{
  "n_layer": 23,
  "d_model": 192,
  "n_head": 6,
  "n_kv_head": 6,
  "head_dim": 32,
  "d_mlp": 768,
  "vocab_size": 6480,
  "activation": "tanh_gelu",
  "norm": "layernorm",
  "norm_place": "pre",
  "norm_eps": 1e-05,
  "positions": "learned",
  "qk_norm": false,
  "attn_scale": 0.177,
  "bias": "all",
  "tie_embeddings": true,
  "parallel_block": false,
  "init": "normal",
  "init_std_qkv": 0.0298,
  "init_std_o": 0.0298,
  "init_std_up": 0.0298,
  "init_std_down": 0.0149,
  "optimizer": "soap_variant",
  "lr": 0.00495,
  "lr_mult_up": 1.03,
  "beta1": 0.95,
  "beta2": 0.95,
  "lr_head": 0.0146,
  "warmup_steps": 200,
  "schedule": "wsd",
  "decay_fraction": 0.638,
  "decay_shape": "linear",
  "final_lr_fraction": 0.02,
  "batch_tokens": 131072,
  "seq_len": 256,
  "doc_mask": true,
  "train_tokens": 420900000,
  "steps": 3212,
  "dataset": "wikipedia_en"
}
Each number is 500 + 25 x the weight over the matrix's rms, rounded and kept within 0 to 999. Layers, rows and columns count from 0. Numbers have three digits each.

# down: layer 3 MLP down (transposed), 768x192, rms 0.157, rows 119-165, columns 64-127
# up: layer 3 MLP up, 768x192, rms 0.178, rows 120-165, columns 64-127
down119:505497475473482491487539444496483468512509466444463525459425557457524535490514537466562461471467563474506518519502525489486488490463531435512484495477554495491475508515482471521500544488510527
up120:533529489506497532455475531514482503490494510547471521491527486500525491499533501524461497457506510497533532466478505470483494528475513500472475470471489499514474484455462465493524468486469538
down120:492513523511488499539514501500480472490451514479500546488469490498505515540490483519515491482530537534495538517511476477513489470489453470497531492502552473510482473516466440513502522515441487
up121:482475495465507545493491498503454520524504549526488514529508476509486450538507483491510529474568533493486465520511472519467526522487501501461488533494470517513520522558545505510433492492457491
down121:544489522515509468487489517473514513536499463469527471475490493536567497493521561489509501529473467449472482509493491503463478498476516480508505491504540484518468478499476488521479516446495503
up122:492589503483519514502481504506466516474480517484502507462487521522506505502467483493443483517493524485494473533524506487514479499498504531482493489498458479459491478474476506451498473493449460
down122:499508486506490505505499508498489521501490481526494533471466516473496461470468499509539534505477515483471483546511541527514534520527496532482525497466514519510480465502475495504476476526489522
up123:515525518495537514521521477532475475510488494493489556514495433557483449510512536505482510463460543516459530510520505490500498501516510474529516497497516489515503508527509485472473525499503504
down123:477447498525520459507461514508498499511513482484476495492506502467502519515488468555467489496533439500489481492512491522511519535527516491497507504501478505516512486496473480475490488485485497
up124:505520543442483462505490496516549518524528451514465478449523474486469506473475516419486481530468497503479485486504501534510513512488517462512472567505461530493494595520489446531538498483474473
down124:491486505477486522593480500452510489493483500523522523485465534482481479602501513510443433540510498484512480523520485532488483444507540492426449496505499456479506475493513525455477517470511501
up125:510499521518491487490527507510503492513486495519543485508517503525459514512461493513491466510520458542499472489480495533562513489527489513501533537503498463516494497483505473549486475530486500
down125:510469444477497527519506454502463461512491499527515524570454494491520543543510492549462491512450500512563512465519497518490489517460486497513528472492485480507531510496483485489504504477533518
up126:479460492523461457493538536488518481521546447520442510491474488516517477472524530501492493498486521524543523544458526471511504474528536499496484483514463525503461488511467470529494500487566526
down126:506474466511523550497483481535475451520477498511506499473491589508519539514524498557457502494519500514482549490486488498482475551524481503498503496504487481495528511505542509546499549486457494
up127:522491495528506492517498507494485489514515494508517500498511476504491511537510497511503511491483495529505511477497492442489524515526508465550478506502492507515531498527540484520530554505516493
down127:491478485503464507514477494500512503522534534490504458536511491492476486501481500449478516474515490480480495498523530526508518479506525478492491496511494490519494474493458508519512515482521516
up128:544490473529495528481507467499486471513484493496483539498529468523470499467489519512458507506509484500475444525508489483506458542508483549529497530501508527522493500484539525429524499457476462
down128:463527494506502504445553517504462524442527545491534497515545461503463511499426497500473545510509460455524500537495497498483490540528521481539493524476557485524486488516511488514506544495471505
up129:463497399493518520504475472523483569517511493495512522521488540483515505515514552459492479479494481506465466476523513486489486517485465488525477514480486521494498523481473483560503546508498490
down129:519468470463506498523501471452481481508499502486467538477475485455506479490469507496469495516508485498491503504521530507483541510509463492515475504467534497493492467496509518522497485471483490
up130:502493486501547509507516503520474494458493557494518534494537461502517512504473515507525505515495510476540457484557552565485468508493498480553515452461510481535526530496539525495483541481539485
down130:517521464500486498518479474531490490565495455525494469515507507483504512524521510542501464465478501538475529469510494443501523509480531516509518484478487495498502477483547514472534466462469499
up131:538527498496500478515486511444512508532477480528530533513509483463495455502475494498476490500524483511509555482512501505512500481458487509482507517464484515504475501450501465461514493532455509
down131:530512483523491493453522511483540521447487504482456495463487525533488488515534549470434505486509500523507504489503514469486471485488508481469502506452470481492491531501514515474469490514500496
up132:505523495511517457481482483508500517485479522527544490545524502527496496485460531496475512487554505492476465472496482423475514527503522489496495503467525497471473528502484541490500513493484518
down132:492490489445492503515524506503509480484487496519501444561495492505504536491492490502510474528487495438523504481518528492507516503505507538496513497505529490500498584518500494501474531468528479
up133:503494507508491504542456465493493536510529516513501479502493482520551488517485512444512501504544497458533484493497513525482500537508506530523500515467473519460502504512507527469503499511498484
down133:523509471518477490481515513492507535498494470495517448507517498523494523511468514501547568484476505507531501507497513471516531475504472507513458511482508509523464503514500465503478481557501562
up134:452533496502475529506518487484499486477524506493468526565535551510530445512463468563486451458500531470529506408464480430495538471496509484498507495504512505489542520529518551520494495472495480
down134:498526452464532503510490546458505495470505480544483514506531475467481511509476503525576485513515500526521530497474534505505501509463459522501483497446491483517524480516519498504468492506496537
up135:507494472515485507468499534519497509505504476498535501474468510514525479484490471499524495525488507523490504482522494488496457482479490497501491532505462469499504532510531477486514471460529479
down135:497516536514529450469492510483456533489527533534468515533536495514530496521502452513503483473500514514464505507492495511507518507520518474502476501423500500513493463538537452501502447513471467
up136:503514495471513495529499488439501508501509514459479522520520471496474470506478509527508498461440515466488483522565514484471526488492518545457479500506481492509505498516459458530448455505541488
down136:500510455512514499512518485544490506529510446521568479507473528529503560513474480501497501517552509540563491485524509504521470510511500473561531534502494475524490527499509514482530517494502503
up137:511484507505477521516516523462533543499511504521482502465509512471485526509489447492553474486476476498494497560520529470493465515505476490514548546480510546477523494484536475535531522496489503
down137:503514484499523470514474476521513491476492505503477502544519510555503486528493483528504538478516498510482479464512512489487513519479503471495473494516482497548532496518470505488498464500493479
up138:513461510457516507476486502519489492501532506513528489476514486495537489533508510514540509476443527491500506441486483485499445504529499492514474552518460483502500523501505488477496488533492477
down138:485534527498495475506491525476478516497468512503479498489499458464483467523512515527507513485462535471465506528545573514466466527515492495476444489509526495520474505539509516479522502463485523
up139:510468500467435473457458525503490511500549483541441451494530498484432493453489504463486494519517501470491560465429459511531539543467522455486461486553515503553507465440532506448462496476550506
down139:468550508518455488543503547501429516528465564553471445464561537524399415515452490500515443512484478432474488506515387487539499452481500446470489475531478528519462540528487524473484451502465441
up140:493525467465495510459491465491472509504504467504499477547500483515530497517519497487489546471522505491477532494543473463509481490484468502523517489481478506434528504503516490475525504509546466
down140:527502488495496495512494470529533497506484470522449523508513485498519494511504431534489478471537480508470496478495488524523450495527490456469505500532473466488486460508466475460504512460485502
up141:504527471454554504544515502512489428521502487466461563482510508492487509477494505521509506508520537503436491460499492493494479508490502530469523495484507438500499497515477526498446478508493509
down141:498510568534519468484474521515498475497532505495524445509490485514486484554525512487481470473518474501506525519496475533462478508506527532525499460515553524473509505488523498488526538499505512
up142:509500510513489463513482530494540526497532515482516512496492494450508503539503500490505549541517466461515468493506511495515510526471511468519519524500491528521483496454491478517504487484458448
down142:515508477529494542495518462500509488530526514498525522510488502509479494498466541531480514511491489508493537543532520489480500480545485509467514514497501493501498533490521514520466481492506533
up143:467520464466530496506490535554493491541473471509471525492475489519563494551481553408505513541547512495489475490517506490514504500474466533473512556474512538475454500505475499476464474496507495
down143:468521518532491492522533519526497506473549510490519515522535452493502522486497442520544481503497510501493458516495484514487519507508572482491488486479532496511498509493512508513509552504521492
up144:529480524468563464491511498542496473502506478458555470478471518500481455497500482527508527488519550504496470505517494503451505479473482526421517469514477515514465492508528493492486504503533460
down144:485491492493495459478458517521454473509511515498475469484482488485522513520493559449525485513482473504498495508496510482508493489441517476448493506471512489498463513482469501475520508505505495
up145:542538503524545424485502504512498490529497466498495508531505475493471554523511544500546435475498497533517475491440486484467527499546494463489497497513468546507472470485506538545493477536494510
down145:516469496499491499491507511522517452541492523483496555474531503495509458506489481468494500538467484474450533510479526505528477458503536539512519446486487514526512458499522503549471480512485450
up146:506540522498508447521510482505531467446551469558510490494492509543512538478478497483494475440536454505467539536493496506513483513507480477510489501512510512487519506487562534504536471487509557
down146:527543484486531538502485537495503509543473458551466574512490576522446460512471504488527517533479501495481500497511477483530506467489467508454471509468516475545504523514486483513489452558484469
up147:508481541493560512478537475534465469501492487510502495506464506482420556530491489500487507516465503548479468511491494492522489484477508481517500480477490481487503470497512537505490521481503492
down147:560510523491508477476508470521475517479502474500502471507504462506474531515486488468511512487479463484515479492485502522451489552493524473472475536493513547525486514491485522461511505490519514
up148:503527517515484489481549479518486484508487504521507528514492522488504474478531518510488510480502459468468510509461469469471468512549501474478499487514515523514495491534496519522473504503475525
down148:496505495511492483482500513485532464464508478477500511505476504450522515535490507488530536501545514478530495507485502505484567509490486544522514495453467481513471486493492499478525492482477462
up149:503500514490515515478549465531496531500491482458500512526511493559497532496497510474490550481518505456482442442495518503513545534484502473474505500535535548506556509509528521541473491490518508
down149:497513487517475499521429508486507509477460518474457516534455523505514480518502511480471467489472535532481448506532534529446551496525517451547474524504532508502505533507472463533523502470488526
up150:510531457512500504495499488515474526499432483471504492480525502518481508502527527534551526497481530467491498487473483496492515515498522513471507455469482531485494497484504493557545521521515544
down150:504496549500509495511521504485544488504533511512500529508535508520517480445480478477517515530496502540514465509462514547526486502510520466502508535512518476544511496506495502532507510516509526
up151:479503478508480520534503499514494475460490520510482468496480554496511526491496509549461507521530570505520518449511476541477478504525509493493472505470461523492531545524504534508476495509500550
down151:479520492528493525518466464510517558527554509508524467548518508510484486533482489487536454453504433499468429478563555494518513557476516513525517511569531503516485506527488518493515481473467476
up152:483479484541536507502481491476525515545483531493504529520517517522521542446502533524521514488472494461467512490530504523493497473489490501506510483499524472533485475513519501522488480482505493
down152:464497504482519495481519511475485491480508505502514496556506513498488461522543479515443499484483505484529461507447506478528514528552494536525528519469491514500502501498456461495477466537477487
up153:478470548508491478483531464518468501522497499525520532493472503464463499489519490508500488458510526497484530491453479503526551517525474517498498472471500477446474543506472553497510479541512529
down153:540496474470480491498472518498508448443477502489496477485542500466524492517515446440487497506509499480520514477513500497505489525491474517520505498512510463500528431532500514517496544497485512
up154:520473444504520495469476506492494495437492496555516561510491474497479492505457450479527523504484527523521531502493529489512510517530475496499512537483451486548497457540494500534501496481506531
down154:477505476474489481486530476482500471531510486497530494502480495530544494513480501485536469499512465502516503488513503520504501501510467498529504521525555476537535445525510511494480517494477455
up155:464537495526504525491549542500495462543498479481489499494485509483476475469512511478472492471475497466468493556478483528462514524513536517499517489514506539534450521484538536515449503468473521
down155:483540489470514507497499497501486509497524498489542506496538516465508529496538534500491464511467488540518527510542518493508455534474533499503490516483484505469476522484513473561498536482467493
up156:500487512496546496446522501518541515508458515510523462453546488519527540493502493464510513478497464514519570537442493478481476465516507508516536433461494535502516534472500475514492526519496477
down156:520455522519467487516499501519516468506461499509509472444474484499487513486452490483540499545491476539514518470475491466471438473538549461543509516505477495473484508510518492481528512516474463
up157:502497502479487478484499453534486530522488487479487492482457528508504513515497522503501495480484509512474472478538511480466516511497483529505510509475502522509485532508517532523528472516541467
down157:525541525477517444512467488513485502477513491534471505513542484487534506515502533489491507467503460550479506495528517507542507514456494489490470488484496542521492507508488450519485472501480510
up158:471515478486502584493514488489526502467482513519496503506533529527467463514524552508493511478555466540498491479473512526473483496520507559515538525525495536484498516484533464515487510485469542
down158:533434503513513446539537523429500483510519521512509532475542486496452496498513469508482548522507463500487510530532529507504511499500477462494491495515513496486525470507476526504530496520519510
up159:476504547511533478477505506527526510560552505501493510517498497504513528446526510526501501490493482495476446535529503470542538513498541520516507453497479500492504492505505480510459497458512486
down159:544512486478496496495516499496487502465513507465505504481481504537490497516503492515505485505524525541485479480494500508490471479532474490517503498536508511514487525523534538518525508499484488
up160:538550551509505481537466498521452469490498532477451442511472478529531482503512447429522482495505469515533509547534462434526517555502467527535503502500512485437568542463460479478484512432542494
down160:483524496484508500486524514490528470495525524514523458519526483452505438506460467491515476517494464534489532478543504540511510530469479497501505509521499509510525500518511520555509423498539482
up161:500459503504566471509573474496475509483517510485529503490476513496481537462496454462493488473496538532520550517513453529533524528520528487483505499509515613493455456519451545523492482538531480
down161:521480492514472451465456507520438507530511526560487475561559499515467500511461448549487504521515490527498522478484473503533525565503501486478529507490521502509477494501492479480475476532477494
up162:514488519464493443487484505485480480452486507497491515492480449489500505541525498486527512534496521515538508478501503434511524510497472541509488499465468486521514514507504473474503487495488459
down162:506475532467469483485493512486447483494449491506471513493499521517505526511507472525503519511532509501510494521530484492495499505501501510515476512525470437524506489534502483499461466556487478
up163:536495495516550482504513497473523501449553540512522474507500499506502523431479489514510562497492481491522546497490501507495524519500463476539507494477501548512468458543560549496507525540507481
down163:507533472493501534529502495522498478499527446485425488494457487470508521517529531518471527528523523537510490547498465528562498506509505507504485465488466485520481495445517461465526533511530562
up164:497507513465528514473452493560433468521550476509487503495429493529416447515525568453507488495452539498470433507512561481447518534500515479487525508440521450483516499487542529458507572496538481
down164:511497477482492506481469509487490506512498490502484495500519499460468536555515462535548562518506503509497515475470496518534551530507516463473453536536443486497441513512484493464496509488548563
up165:478534508527495507483498502523460506455504501513487466531520471506488519498505497521507486546542525461506499528490510484487500506485466506551492532435481535512482489498521488527502473477497531
down165:518536509484472446506497500475529452486492470474527468526511496455464512470497457488499510534503536492489499531494485466542511520523517525507501499518512457502483512481523499536526475452525503